{"n_layer": 13, "d_model": 448, "n_head": 7, "n_kv_head": 7, "head_dim": 64, "d_mlp": 896, "vocab_size": 8945, "activation": "tanh_gelu", "norm": "layernorm", "norm_place": "pre", "norm_eps": 1e-05, "positions": "rope", "rope_base": 10000.0, "rope_fraction": 0.5, "qk_norm": false, "attn_scale": 0.125, "bias": "none", "tie_embeddings": false, "parallel_block": true, "init": "normal", "init_std_qkv": 0.0289, "init_std_o": 0.00567, "init_std_up": 0.0289, "init_std_down": 0.00567, "optimizer": "soap_variant", "lr": 0.00228, "beta1": 0.95, "beta2": 0.99, "weight_decay": 0.15, "lr_head": 0.00591, "grad_clip": 1.0, "warmup_steps": 200, "schedule": "wsd", "decay_fraction": 0.749, "decay_shape": "cos", "final_lr_fraction": 0.05, "batch_tokens": 262144, "seq_len": 2048, "doc_mask": true, "train_tokens": 1062000000, "steps": 4052, "dataset": "wikipedia_en"}
Each number is 128 + 24 x the weight over its row's rms, rounded and kept within 0 to 255. Layers, rows and columns count from 0. Numbers have three digits each. The size before them is the row's rms in percent of the matrix's.

# layer 8 MLP down (transposed), 896x448, rms 0.0626, rows 83-189, columns 64-127
095:152112155128102141099134131161122133126134107080097105107105110147101125150100147103144118142107123098132133105083148146127112141170123099085103127135147109124131107137168119101122110124136040
101:122118156117122113139153093116152149086102130102139117149138151134173116135143147121111107111131162117114162135132114133108093145143139101104165141113102120150134148106094149111111115106180130
089:146131133101110136093133154115144157084086138103118123146126139118122141185099114130131131099116074101148120147118153130096128107119110091100132150137138143128166152101113168126137136074155147
103:111143146150133126120130167122135091161105115106179111123120124109137111185111147123095131126141121157088095158168118108155121126138121104136120142114128118111119073124154077109146095158135109
091:108103119142121095091122143179126081095090087046127102091144162102110126119095131124136130119110142083146099078120119128101116151140130077102097134169138121117132150114088157110146120141112114
106:083170093122180131136114159128124115142118181105155135160110140162112156134108137132170137170160127143091059115153129094095154159087091117087136124135132144138128104123145129084128132151118164
088:140142131118114153152163143147138112112119170100124111095148091132116113092131150127120103137107124117115093103135092119171055113116097140104140128137101143135135118147127124106106149109155129
106:171118114166101115145148102146121100130128067095145111142109133081128127118123160120075128156113149104129139135132113099148168103132095147133093099117111102112086098138123159143125130142106116
114:138113125140125149128153101124103084121137166122123158135125132104152093091097104110141161067098149130122162152132153151110107136115147096095131136139097142109178073106084129136104150094121104
098:103125113107091117117150130123162150060089135146126099171095127083089185119127081113132158135087118167140123158127132124093114131113147145091078135133128095156156116087131139148110116175097097
098:121154122066132137104161104133122141140123120133157142139115098110160122116135109139144138143089131086102119112130134139131123147097145142102095077133105127140116109151166128137089109138145067
109:142096108170089096166099154120139161122114130132121125169119080118122088150125132140104119110131169094089154133092161172100102169124139127098131151097143086175156126122159098126113062122140143
098:167140130106074146140116094105130116129133122130142140114144135084146144117127152169117149107118132097141117134112117148085145096164120190097134141136120071077130155116132110154134135102102137
106:124104131110148097127160130153135137103139153113106122137103137116091149134115097131134140132118159151095092127122095178162083152111102095124137103082088064164125141133110111125129132171169116
109:128123120111108141155142151129086157129116125166135093151123131102089149153128142116146098125142098138198136098126130119128117135123110124147126134145160145130098087135096107146128138118138162
094:116163128107116160170094146108113129108122133121119151148152095128125108142124098129150126119132116113146089109159106104092111120106133115112127163120104150111153137107128096097115110133114143
098:111131143092131170119118083123157132124140150113113141134132134107140116133088156135058136125129149135154129130153143108099101131093112152119130154127145122120133145108090141155129118135149103
101:148111106142132129096129119110109121156099123090142118149159108125100136158109101154129134109123156121127099126111117119142151122132095136168101090102115167102121136144099111104141106150130109
107:112134114134106137108100170162107116141168118143126137138111134128141128137109144126120124126144113141138116162103143162155135141088112170095167121162133143105165119147130138109097092117094069
113:139122076102112146113151118141170123125081100094125163111089125092124120086125128055128100129135136137140176100131148105135100177123149080143156151123071119141124110145181157090096133091112132
093:150148114131082121124133101159138113121133166117138118136127122130165114124140111110099117143096142089141141126077110142133066131061140108161142111105141146133131117091110145108139154100138083
094:130116146118153107138084147160123138091144120091091133115147179143117146137171125101114146111106161127166109144125084130099120116137128137124094106146117117174098167114111138114101115149132107
105:132137124105133118159095102142163120132105110110138075157143160123139144151118149116126107098137108123131145091125144111175143128110114132155137142139137162110110097129138130130104109095102072
102:141097096133112120109102140148130156093088094110118086092133113095124133113114138144127121162123099185123149174107097113110089144124138119062095144123140101120139132133130106150104139111122099
096:117140086160149108095092127092135079105132103140126106122072131138104140129140141105149106120129108121113110126113122109128125117116144127158124156082066113173103085086155163112124122125133124
099:162147096094127105116111124107146129174152153128155107156112119169153088148141113116119132146141121088103104145140156084105160119068075102105116106110102107078144107110105130107115082121128150
080:103149120077117136129115138146122117140120104139138133096145124125106132102134103128095101120125122110097113115146107140130088123119107112076144136111108121119147117124134106129110130112144168
110:120131122153117116135132117142113107092135130124089098123151127142113124092135134123126138102139135131079078119100155124107099134118102111141138087164110154091123130107089146142113120135153190
105:110109127131122140129117119126134123137139155126194154137084143096093113186096128104111104154102117138104097140128067167121134114103096087112124094094126094157122092101083100093113107124139124
082:147087110158098122125127073145142136139133163081143093092155156130134122148111145141112143121093111115142148110129094104121136122107158111146109137097138104174140130182165090121130134147095081
107:134153095114096123100093164103121160122171151116134148130097112088105103049136114121120118115127132080097140109145099105106114104113142152138154130112150109088129082112153117092104115089096119
121:121103102159128135109080120138152123127154109105099133104116156139112107137144130129121148118162140103083119111116099117114104124100143131119112130185142088135113128147093140135080109066131093
088:095145127134131129098109075135104150138137112129145094134136103113157127132138081160118126125077096146135138150136171108138102133154131096159108155099132156169171086152108157114148112119114137
101:136133121143145101138150094122094086097143127138122118078124107123133147115118119123120083129127116114120133090100148121151103119128151129090143120106119086126122141128119095165119138097113105
108:144122150156166103113107105117090147152132158116151131080097079076092104142152134077129101113105132105137104132101121107155154144132114128124152093133137150147148087141086118145127086103093134
109:149156121120141158117130080105179137126115143131119130130100166114136119118153148086126104107143130108109087108101113132100126095129148081088096051156140144153091137141091143181108107081091160
101:084134113123092117153134134137094091129125157056115135145122113101105150146152113125134101177139161157109137103089141117086087145073104137110130184134166112101138133124113140119125133106132126
093:122142129154110152114150125112124160120108125141109136151144116161143129150122096064139145155103135100117130098153180172124148128113138119167140141097109118135127115123140126146105124114097114
090:115125088155116140107127127116109090124149105147161139122120101124111105149139114128150117100086101128130107134086114110084157092137089078106126095180119154137111136078119105139160116129122097
107:112099122154110107110135142120159115153121111117175094066133111094138115124119098148118135111132129095147143104114103099103129099124129133125097111117135088110149135105147118097154175145119131
107:133096122116127117104164147161073115092119084103100121148120121093106139147165137116096098112115095135149125107143119114168146109165152114119121083141094127094088132117122082128110091110126102
105:097098144172087104131127126123133108133076084121147123093118138133110117163143183111116099130115131116117147082104122152120133169123118146109123090081155139102127162121101119119126107099143091
103:111104104156133128126118081125138114155151115154111147141115090157143140119116080126122133111111120131100108079115122148115123163142134119095105131129126109141133125074137108086100118100106140
099:164123183116094118117119128095092102147112126140122154096097131156125139155137130099127094138109092124135093141135124115148120161134147070126139129141102113093102069121119111097099096125126113
088:145145103104122122118124161105094074118127147096092092160118101118160120120096103130119160130115088156123091096070166109095108128156135115111131068153130145119135151077109119105123106146114128
092:171145096150120133133074093157129101094165121127152096147151128075138148156149145084104133125138136136155106126156072129085125098103139113140141109108116146116152124105143140119148097092126097
111:132143111179123174158127125143147153147114140119095097138092099155139137104116128101107086107146090131141086138086125138110147147119122100114113162130166153100093089134102076128143125114114120
091:149091126103143151125120086083133079107087165151111121135139123153114132133100150126120140124130117083170129077117147119102102122117142129160127112133113122138173116142147153115128084151116088
094:124161141182118129115152094092131109094117119110089143091113117144138106137105128101113116123120125126088116134132117173158123130113107109128094131115080155141165102119137145122131192121111152
098:100117079107121145136106154137170115140147144108142102176110102124090132145144077103163120149107099149084104151146089094141139097120120115175120087099131134124092127126125138139119101130099094
092:135104073159120129135141118083108101128136150118136081108122110101112142146130162149120142157086102121123143143097121161105145124136115116137154145146163105100103149101115050142119145105149115
074:103153138106094109130139083139120133127122114153145141079117123135113155153123126119127108090107128113114120165179113117119118130100112139070143116142137115138123106152120165150137092121159188
125:121102159157064135121129132138150106144125126150135140133109130143115128141161169123096142124092187160139159114147110099146101124122110123120116120137167089133114141096129134157100120109139175
101:124118113106132103128109132136161144127107181091137110174131163153099139113129148103159138097108141141151116118127128106175169116065080129143113108110170138115087105111148124144125146103077128
104:136106069117124135118108153058079144144127123078122104165152128103113132132114125129106114136106100106122144132126127067129091093099079138143190120128111142144132125156139150137144154078102129
092:130083079113115124157112095127111124097116135098115165118130119153124101114046155139106150097159114121088145125101116103122126108124168129123148123168089142091138152108092128140155089126123140
081:123124131096101176107103119127106110114113165101127145122156158137138129123095114125120129131104149148127153086138112130125159096105102087119131137105144121171111118120174092157120123141159136
087:104124152160090149132083156155115162140098111101107101138138139149078118126130142130114102119053134119129123144127128101166134144134124117078122099133158143132108148157135148167113136165096132
110:110106143123138107120099097139153090135157147112113140150111126134129138102088147126110123088160142137106146153113074140114135097136136153130110152127143113088139141086130107165118085139121094
107:113096130150077104093126142123084126167145115100118090112133172130165155127124126128111091120104105081160149124085110076158129151096160151141144109151126146127149100138105107126074109089114135
097:116118097129105124119160143128111115112048105162117110059119111143167163135157090141055116132118125134139177156142104125123152142109114175140190151134147084178118152088136128142147086143128125
105:152125113124110137114108105127131116125073093153121134088154145104133124141080116149124110108125154145145111120128141131123112130144084122115163120132119125075151155111085161131122080157133138
108:095106116136121117125104155127069091087162162124064106156129112133113123104122128160143080150175124108085063088098119129149115114106132125148107080126133138129121127130124128114101091081126149
103:113092093132117155108142082111161144156100126146140088098149101078092117126102112121095128115120135075129112096149073157132136123112147078113112155114086106178155129145115159180130102126112106
102:129100094112091118133162125109121134153124168146127135100167102164074099107119128127142118126141132122137128096112128115111128150097141110111090107149109111134138109124134115156092141145123103
098:041116121122067118117098121145118099144121121110105160110156106152126137106127106115113118109131159158119138109129112111087113111114091145126111132088138144122113115115085141113109108133107098
091:099165126140138120163099137159126145115116117102133115114130116153139130146118129117136138094151093140153112141162135111102104102149107139089108157111161144066117134119134122200095114132088132
091:145127095094110178122114106118117132106091126097118150102140185123147141107140124178136147147103107124154133129100114112132102101155145112093118108113166131123114154103119159111156121112113138
093:121132149158124113111128127089122145114113136148146110123076119066134081122122095125146101096146134115142082147070132165121116127149163148119121161110082122113171093166113146142154131110121131
151:133100140134147093117133120144141110112083153154124118108106133114097144139100116117116101148131094160152099142155141155102152131141107119156145127102085102139115090129131156088118141140147114
103:092129128134122132123083138089082137143127137097163105110126103114145128095139125123143101079157117151105098134120104112146154112135127120114137139147169152150145136089089158141092126110122117
104:145127136104094143120132147126113136074149097155148107119128115155134100129120121131137137125142131149142108107155166124103100130105122087131124174114148125092135157139066118064155105146190149
111:129110118133138093146079092122151145132119114106123139115128151141118163098096139133098090096135161136144126125117129151085123142161107161137137112166098051105113122157144146167090071131181128
104:103108114094109086138142123099128140103126158150123100143145094129130124137113144138131149102118136130128088117114106135113107110131133147161118130139156131109114177147122132114108111122134148
108:121127141099125113147136092108107147160128103122099157104149111154123132093144127105105149087139136120145151137109075094084129115133129084095100147120122166121125133107109112100132115149077137
098:120119131146084116142129113109115098113112125166118133137144144094111143139123112156124121131123123128111140111154104098096160143108115136099143104158128142093111132134129152150093147100082110
087:140125149109118128126133097137142161120143117121125128119097127140142145103099128097116143093141128088125161127171134115104137137138070117150092116117126097113144145155129162124098147135125118
092:101103147120124090098133135112145158098115072133119133117139136130147178130109122166122150107101131140176160153090153122129102134172152127166127136112130102116069154080134141129123108118129100
099:095116117110143114080113108123131117142142112133141146137145134094152097108126114158149119141109173142116121093093084102125160119146112139085116115122119111066107077122133102085126140151141096
085:105091138085125133110102105084131181120164113134122142117129117110122122114112158139095097103089104127123147098115113100142148126114166123126061098176105110130132139113141073133153101122122097
104:111108118131178098124118145152100086150149112084092076141120149133110094101133097142120123184106126097126165106129107147143159135088124127125106125135068116127110132119096124162112120104099099
099:084087096077143091124051117106131130123122102131103121102148126120138137119146080168122133141166082148141143137134124132146142107152117126081153116102102106142139089142155126099115105119103122
103:131145114107143128065114128134169164138161127089107141117132181151127132136122131146122127116118129122109128119132178124129131098156149110117102098104150120096134079128100143114134146121100147
093:094078174090090101113131119119142195100109147105158155129114106146119090130137121102100137136162191148117131102113131127115123102079089178107120102122148128131126136162145121160142153132142094
092:139138174141148101108158125120132115110099103076123140103129139117083126156084123142135143102112158131124125095136087164153147131145058115149101149139130088092083158131153116090156136150123161
106:134169173079154106127129119124132118122152073121068111135109117097126113089121128136121104097128128136112134128117112120115116133128131095090110120156127105135098093123111130138095137114114142
097:079113130109148121150092160116131093114108092134135133120092113106142125128147125117124107143128114138108145109157092152150101124132179108103117137147103158126138137117126091136102139092135077
100:120122125125141116149136085156118156116106119112110131119136110138134116113135104166150094144159127109155130126089140118180116169120133115150120142118122100109134136134148100154076082113098114
108:135140107142066139156116111088119112098106122061135088119126132094101118131100129107145136116147138166125155112126100093104092106118103138145126104115125130096121156131126146147092138119152095
102:145126105139124136139097133115119110108131163091113078108102113110094150101133144158147149157124079089108151150125137136107146109149152146116122107097149126101082127061125069155124104168117110
086:130106116154161131152138135132106101135071112146109131060088105114106125122156132100098096133128138120155132117128109136114150173135130139152149117116071116128129097105107126141155125132129149
111:134140145133125144128117097116143122144085119150128159126115127129109156116133139140083136153136123179083168125107155125076150153135113122109142089126133114173118128140123100109179132102098141
097:162127142111134176148144069108109151118129151139126136163105095109095129080126138076133158173119094135081060152156123166145112114149153131131096114146135127084108101129163125121117117117136127
099:118104129177124129150096161142090132142135156128143130131153082136121130155145108092109121106098121126142102121109159085146140149109098159179109135122143112166118167096103123144123137137146127
099:105115133136149101099097175131095171088165148093168139119155126107164092121120077109128084081148102122099103092135112098098167108132146108144101123115113110110103101169101156098083096088128147
103:175129132140108098103090174122135147134113119140143113137132166106168137175136119123091104110116111138144108056131104144159162118158140114055102111141103107111105135141142115055126134124128091
093:153100123108124147113178171124143101094119087086123095108095120100096106137122134156119115122138138094148102129142124092144094145130117134098125125127100115087139151153106130118172157125159142
115:130128090089116093099107127137097142140134114079139161109110135108106116128122129097130116110080142099142156110159039104097091096108144131153130128112128143129092090140093123108126143132122094
103:117096121150086127147139154102123177101086133102145134126135111134139129128133137094150091115140117142165097142118107116165137151110101099110129107121119095127089068096105114106107121097112144
096:111127137176113103102113125115144130130070142126112091152139120117182136084101091112144120145112112132117134172101108131108108145135104141128147163114107122118112089082078102146108182111122136
113:119107145141078117107123110138134116173121127101087134116123122094149105136111110115119139132107090132123063111104112143104124135128128090093118108145116094140095139127128096113119117108076140
093:082179147098096129126081149167126129110113093097133111101115109156118159143113110132168097093112135146139102100126093121111117072097122132170107126130156135108117139133131135112110114116172120
097:124124134149151167147107124119073162115140088098147100137124102120094102108109081126143125136105099103104064118103081102144121153112170075118118149103102159106089077147133093139153076121129134
093:083144131156063104154106127145123105092121149110125128144107162077116139104140107154134118112131138112131078114135144098085158114121090095106101088135136120155081103115114112134122130111138120
115:140107107150096142091188093144129128122084102188146128116127143109182132154108176093091154075154115138070133111117139100119128074124173107132131166130102123170178144130118141127149088102126055
093:157110152118096117122080130136116146136109149101135108146100105139120089128140105119111100103130087112119098080098114104135129121134184148118089118123083117127141157088112111120125129125082170
103:115136110121109167138108127105077193148107099142157117124103132130119129133078137141107133144073103118130108135099144122112091108123119084136137158115118112167152139149115125123117119125157109
# layer 8 MLP up, 896x448, rms 0.0648, rows 84-190, columns 64-127
106:172107125149148131130134115166132104121153133096135145135161134141139113121142178182121116155138121143057145169153123134126128137124140079123122142142113156178161139159152155130132076136134096
094:098145087140108116116130133119081139168125148151151127119105112104114110131157152137112140148153174109138120143116146132140135136125141147158128076124127131123166143159130094078109145077122116
105:117112121129128124146122102138125122108102108125135112117079139147101095161121141136133176160156150145145121147125134134098110146102151133122156060138112123123114114158179143099123158145093132
085:154132112134104151148109164107127138120108170090129126134098060152130153114120134131136133114110167138099131112131144116133104133101121177116104131119110133133115104133140138132129157141131142
112:159124081119143165147113205132137099114129131131153147132166113120123138102125161146141135152129125141097147125136122121137156146115132122103168125110077124102072109113153173122119127094168118
086:102154116140133120088130117108116151145103147159133103145143167150130137160114155126142109135127140143182123155106148115076170122131112159145101161125096087120156153106124101153117150144155117
111:158109120133109135120153152111070113108132132112092128110132107138052087126117127166127102149111145135098097128130090159144161136142153122095145151111110146132126144147145128096161111180153109
105:130114164157111102107149118168126153132060091114152148167117088136148114142114119124073134123136109102139144142115118125153114164127165097116176129142159143171129134144163119145183161112120076
099:144127095104131159108135129101138139166137073091126116100153092141084115151142137119150130122177120121103133126081135135096141084155172124114142133110160159125158143130118139119120111159108128
100:125160146093172107084188133147183150117211088145056141149159131117153135097171170108102123116111097106175117150142102129161116120142121129122118159124121132130150161112134105122125136105107151
107:119110083162113097117090149182132139135105137141132151198157094133113121132146123127097132114109153122136140152142132133145110130106140084152140146122103128120134120141182099170126083103127144
105:120132125112133119153086145151134133136136138115076097097109142163132144140146130142108143163124136083135107104113065129133118133105141132114094145129095142168102111129151146095139088124129142
107:134095087090140159081168124089131149123110108148108136125170109109151149131124091144113102132131112148148139085113128116110138126119120105157149117177128108123119145164169081124101084168096129
106:114090107147094109116138114098081173124099125143125154104133141130096122168155141098168139115140144115084098155121120115104088087167161101136093088086102123105149078140138132124086148131109107
087:106173092145197102117131108131122115139095103140140124125122125120108137122116147130104143113131133132124164106110116103108151141146165167123150100098130102129106138152146162133178115136144144
105:124106106162156099125098140122172180087152118113175159122151124148133163147118116170135142117117147170127158155137096072111155151094167079181132111157156128128120088162127131100129137109141114
103:101135132167095082135094152118103134118145146137160152121099136082096154101128107149094127126119131101102135149144116187123108122137120146122118128154092129175119142121146134081113138141147110
114:154139093104125163096128103164090123103188175127116143132127127153112143125163147108065145159092119165150165125147148146150151130133132137130116106063130129121122158121155126119121104159093080
102:155179132132152122091084120101097103128120109100173166142122144126138130123142145157133137123120131083139147078092083129130131108112150156158191131097124147163131088145124151139161090130167114
085:131121122147130147099127084101099130137092086162106100114116083113119128153120152152102139099149151126125145108162117096152123130159109153145082150140105085128116152105165137150123082170135102
101:105166209105146159162137103109160163164105090120114116068100123087161100092160146128132123096142146135107104124099158133131121139129104138129131132061135120106108161127138118114108127141122127
108:131147117121118117117121156129129133121095147107130132116120112107108133102144153128083113110138122114108152121112108147138170151180131156108107110125159133118146146159150099170135104144142101
080:092196102131146110124171114104099110118151163132110139108122169108130134139135159133152119130122196088136140108137106149109160107097088129143141122107086115094105131117148122090147135164131149
101:138142160109111141098157112112131159164157137100167095155139155130168143131152153120150138169144083113132127166153114122152117099108166086111153134123135160111163113148125090121151140090119131
090:104139201140095122130114142142120112076087165086103110116138125094124174167149179171162143167161156152149106081167114151131136132145139116131120196131127176133091096130131083098146156126150111
114:148160124063146133153120148099108115152113115124170176125113162126170122114081109129087104119101119148104115147127127139137141103107175118117149155123095152144162116131158109134131129117156158
093:130169086155115129107141122095123136161142166137134129098154146126148152107177084136128094123131182093114125179125142137176150120147158151133148135130112144098138140114129109106127151124119138
107:144177147130151111096113072109133139128104132115098144112124109116086107107094085115111121134125128162123152109153084160129153142157102101088106095150163127179148124119175123130134086148091128
076:132130119115149152144117116128072140125130081128128144143123146109074145152119143149127090129156143117096125118089146147158125100140133131153055107133096143107171140127142120110142131093137182
106:120135122156165140130148115119115132113078130148127138131150122098173099143132132181163129118109182136138135105139093120115110085132099160141109124106115193121115153121144094128160119097137121
108:123156141121109123137151116159102133138104152107129157153133121143118112105138145170101144162159150103081110097161125147134125079199122146120152153156127129139146144158095146122118111122156131
099:128130154115143121096119117139146125132119162115075128161108145133163149125133142110157133147126124118135143113119113135158121122112152143073123162165116120094105138151106081115099120111109142
092:113116102118114110160133120109111112139150132122126135137174161112142128191153100151124108100144096130125126115108101132123136136154129082174119071108154174116119151146117123154142095112122166
098:180114106102112147099166151063147116184084129109107139104090128164120137150140152134121133146135137118132100146179138133143146101098121081121132134122142150120131147148143155124183115146186125
100:107152143078133088078135147128132134113122156152152141130096111160131136128168126143093126159140153083150124163143114145125125105122147138157119130103120076136128139125140153157105111163129119
098:117134107121176146116156170139124141126139127156106134159171136092123161130160136106110164105135165100103153171138143105082090095113112123120143138128101131114194116126119159143120086098120133
092:159092172115108114134105120112125115105153088168058114125097104110128108120127131156151143097154089154112128144135098140136141137137113097131120124162175103140149123112122106106103161149151100
087:135163147120160095104110111125137111131152111128095142104126128103147103172119140128083105142172164139128162121161133112189128127152150129147118128131111117122150119125120136087089138112098154
107:125113136100094135113073070138115129154131144103137107114190116145110145085106173160112122139160141118121130138118150151168149103164149124137140150135132129118123121102133098098170187129108165
106:140134138136118095122154181121125125073081088096132154141124127197124138129130177102120159119086121146158185162182130095154130120113151119078135143122121174118106132144152116132137103158097091
094:163099132177109094119090118172152159137097105153154074109157093104135119132132141151138147156119110166132114119104107119113123144143166137111125132110131148199134146148203158127110177141084100
104:123118152117100178142115073104114155136136118196106113141081173161118083113124116154096088149165163151154141111183115124139140116120104110131149130135107176096126131134153095152150131140131144
106:092140144153122157089074127086140090094121172160088123107118139142154157116144134103106136125127103124152137089125123123161111107164134142120149167104136116159113113163157175159152126065106073
093:134120141135178146142141159137157138125130110129203105105121123131138119119109149130164104135154158133149155131156094157136125102100115116124100168131153124132118112158127159122132152147133103
096:110134098108095100135128102126128152155134115090156111148097169131155146140154136184145167141128122102105136121112145164128111112168106149092126146080092099159090099171167144160128121143103190
106:140122101140114161081112133173154140139100128111150150121132107141148132140169149092155141102144121141139090142173097102162119133156112123138170132162101128152147128088138150122123099123120101
098:115146135186148126119135135145142114163116111132133141161164144114158072119131088126140131136154172097140088152130078105125132147122159112139143100086098128169079141160119144119122122123143159
103:123095100146123141118137148129132161116145095116120128117144150130101107118133098108122096127154165154146121155069140100163059103157121054152154088131112126139087117116087097111107118122085109
099:121113146093144140091170118073115112093138098095145151092139089108153114153098179192169145094146140116118136115119127105128148153146126118141130170130120136194120144138138127112160118098146105
090:095112114115131147145144134137160117131124095123177132096135130135151111091133132121111136151141145142155131156181098137109137106114117095134138139136191115108091092129155111111080092170093135
106:107181154131115126116134159129127104134156146089137176097122153085140116141150098141088104165109157099109099120130149113123103098122134158102156165140111127157139116182101137182190102104096140
113:186124123112105156090125151138130143094095113164158108117124116154130090134156151115135160090147111130139131138140130129168126148096097135131123125155115107156140147137143112123115152107094135
107:123130136123134124140116119104119106101153133103159082096133149146170124107136117136128148151165086159174113154104112087126114172104141116152122106123122180107061122111133130143112109109145121
100:194143102101119118133157101118135101148133131140100095145130155112086113125163156101101164127121108096099137123126144142091142109164110122158141109175108135131140124115097121115172113158132112
097:176138135132152150142111121128136111103123096137104129111130136117138136118184115139139103109088120097139139155136170138156110075124075138118159141107144114155096144148134129125131145120100107
073:145169090156128091136110151101163142118138150132124111144135134097110152099132120129139097149122157109137078143146135126137105123121105149123084151123102128082131131143110129084130149128129105
097:115129114091131112136091119111142088079095092129090118120102086124133145132160160104121111111168164132119111101182161124147139116121089109081175138094133105164124116122149152168162116081076182
105:172180139095143101136150158145157125121146139136154135146143122146104126104130121125134115126122139125086142161168140141156119149170141142150113140132129120156122149148160136124140100144115118
106:114123123117162148109140164170095112093116165154128162156127134174149154102092185154099148131131119102131141106100129108130181162110137127096130062126154104122171176090125116100099145140098103
095:131137144101129149126088094147121128098116138129172135112138149119129148116098125100101138089147126136108090125112159141135145114109145105121084148142128143117146101121152124089126110108109152
103:139123140149087142107132123117115086148087136089138087085133108116117140144135162178138150125113114125147110114134102126130111099140150123115122098165135153076136185165123148121102062143166138
101:142117137123081095107124101124172123110068125108089125121087153140179151095136152113106121131114132141152160143119167147153125056159088146133134129111129122137186174103146149153142128122124173
107:173088084137162125148107159110111122146119134138154158115139134164119130134145138092092142103109117134102081121138171145130125159147141151125136139122122091120141182118106115108110096129091106
098:139117105094127137101134156132118158116132122146116111082133144106099151136129139101131119139122158084116176111095157107107145118110108110136157103076146111081150143112156155097114152104126107
094:195120121145176126140127099146126154113138118149170132119121161104121097144151162111124097138100070093144133128094135152171141149110162087140119143172084108121106167139167110133118164082109151
095:124094123147103120122158149143119108145156100143132126094148140089153110116132115111155142138123173115108161139103085153143115144137111109167173133145055116144122141176122157099147109139162133
088:130151113123157157142108141156098136104138178140121153119151099122111192147130169116148112126110134142141116108126168105119133133144155101091112116140122146139133125106154114107065066108138167
098:155132117086109138087118094125144137125142108130092143118171171185142132175158144102117107136139157102131167154134132064154106050144076118154132120145167113127137146107137117144136123113107105
121:129109164108127093116103119142108131149138118128167143137090116117118087143127174157155161151138154119136146152142153161153124145154125151165114130126060086133135117111135096135138133155157147
099:151117128123113146116154170134089140137101110142123127091118094140165107102149159088099139104145128110102138117126177103140115155146129154099144105131147155120078174115190095161191147189087109
105:112186160089071136085112154139142190097163136136162129099150140144106124141129085169079147149145111110139122128124119138135144100145105109101180123134120156147159145141135122127141151106108133
115:168108143103153117150131105146136138140133142139129132114103182181151150161108175158112128105129155120095140140145109118137152107099100133157116109162108113133120135123107141126112144129099125
105:159187144090139110131143126117115130141125142084094182104098088111085153109143081116113139127090164153113140123143141141191125135170082097108159150076165127096119133145176140096075101082160117
096:181123117113119074103182166097131152097147136169155159178114084116120122160118131141110097145094136142174141093157131124109114117151127135127157143159155132057106106135139108109146146109117132
100:173162115160144128131132151124138130109094092104162118115139162118176134085114116098094101197117168086115166112092118065132141133103139112103161133168162139126113139161121134088119146109108137
081:106113097113103101124127132116167087113119115148149129133187088094124119158147118127146118158151111106127129137098180180131133125143141138105112138097136108132103161108137125118115144111119129
089:148156103140157180116112144086081091161165175147101130120125101120127081141126109118136068147145147108109096113155126112146165147129115142068127148163127147140128165131141092102099114120132162
105:116072143113120111144109140096131147139111073120145098166099127137123098096119151155084145140129088151133139153134146158117164128143119104117099132158150092099202126153129152091141128157092093
085:165118111111142126140087133170078146173148159088150108116132123099109145126142113117163113139142114123131134125135113138139148079145129151090155164107148138152144106126140152097088102129117140
105:122134109118159185104137128116143098143123140123148125134149131114108147155092146115166138129103156086075160079109074164150119110142162093179102141149153125129144117137113106070132178127140126
099:149150140103130163168193135099085153139085158155097083103173093178130118135112098157109095095157147113123123145133124164162149068155147122136177167104100191140113152145094127130127162096122138
100:098141129172164096141145114139148099143162143122130170141155169133122134147126126142148092143140127104152126136131084128146126117109091098135131116129097092149121143183141143148129133147100180
099:135141144119115123125129134086111104124093115114146123165110094116143137115166145111114106105083161073141099145121151146108125135172164131127123134158134154151149136086123118129191185152112139
089:130135135149140119155129167120112109101116165148097148101097110106144128160182125120108159143180112145119114075157117111153120129113156153114140118102125122203172066122134135108178135114107148
104:150116090106154154121140121129109143179095169144161096113125111136119162153143121112144139139171155118137130171147122132104108118154115160131117131112167167160179105132149155107150116140142120
101:114142145096117146071107123092111109130125118135141126125136086139150133120118146131123149102144150139138161120174067141100106125131107081109174133135138132120150131164147142132097136152109130
103:142145114124114098110131179095148130130176136093163083109147158174107121114134096152132153173173139116153150160146117148115094106161108123110139163148109140149103083163110099084166162162110098
106:134144122102130157127140098116121122146091088147128098124165154130109123156109124157107120071112175091179141159153077141144139118104114090165145145114114140151134121149156124142144127168129129
109:131139133121175106175178089129140148145099173124146114092173141134180087143145155160125134169107140157128165118105131108169132136143053116093108078142116135131119177114144128173132121164120144
112:113150115127126119135162085156120146145137129154114094120123105102117124111162135108090115099115114174077103114136136125125092104094136128109110123124122192152090136141127182125120119125113147
114:148162158156165070130144091133139144081116125134125131145122122164132141120151111160134144107156118147120174124048112140130095161087116146146143104124113126135142145115131165128170094067109113
100:099134145147059121154073159146157134119130161135088165124129185142147099157138096111102138113127149125143150096136089123152145123150114151142126110143143136134135136146119126164097143134121128
107:089131081126132099140123099122133134130151085130079130107105070101178142065067161152159166133132177131145117088132129139122108110141160125141106071110136123100123128113124107105158134136130110
108:122118116148118135152089093152103144146109168123160130133123187097070144118104122139125122092122138104106143144110126129120144144125172114151142111122078106143164176140149136108157108160111132
102:136173120139141147117137116112159126114096110103098125152138113136123110096163137115104144151165098194109137156113113116125112090128133138066191198142114113157105106127154140150159112143159129
098:147122109146139142141115126156154114115130199157130106112161098131127130127116121139102118139107120135108131128126125136107137085097149108109116127135163138178128134125167166167124094125111162
106:132125102104103148124117114111159154155114134097094166125119114040125138115144119135121143188109136108123183157120126120132147139123138137089124113126120146139164121148121136090154095136140121
104:074152189108137159115149126091134155092126090127130122090121126186125146139104138115145155177124118130153087166157091113170116115142123138136138106108120157144080133077104147109139148146103132
094:104161124131133096124118109177104146141079123113104135074138187093101112159194143132115131104134094093120081122127147108128132108101137111155105134170117152128137152136147165108137128136137128
112:083152113148148091148114149141129154117130125080108129135097116118126135132153147117140141125145139138114133137102116133116112142110123136188117129089120101120126129092141098112133110136110121
091:132109151113167147145161146108112122081149145158109150120085169082127094140087123109120167149143077103123116158105154108150119147173206123126080119148114116157097121180162132137140186109090112
096:117123127127089116135135075170157146142143157145143136151098121133102136114119120153097149123116124136178157087196115100089106099126083147144142097090128101119155137100102152132082145128119116
085:137094131086142110116091131148120108114145112147120130135181157138096159106099155091101143113122161158127174135147105147142130114152138139114132114139153107113133155166125120132121072168139144
107:113137131129119126152142090131145071118126161150140124124102136091103119162141130117088143093118142128154157130156135131125109116118173149083127111107157137150144122110090120151104150125156133
105:118159107140134086114136189125160148148154076126137084110163159172111095120098147109139152132123162126143150131121136137106134092113130097183128147104144103140129132155088107081104124101125118
101:153141139111131113120128131104174109106103115120154131102124195138114146138114126146123125146092144125092139121133150099089057143166096135193113130121111123120105132148122161142153119112164114
092:100094142112147085119105117131160118131116119140115138114106141133102127123157153162092136089108157132102149118156107128090123140135153135175110123126153159156115096079139136129131143104160094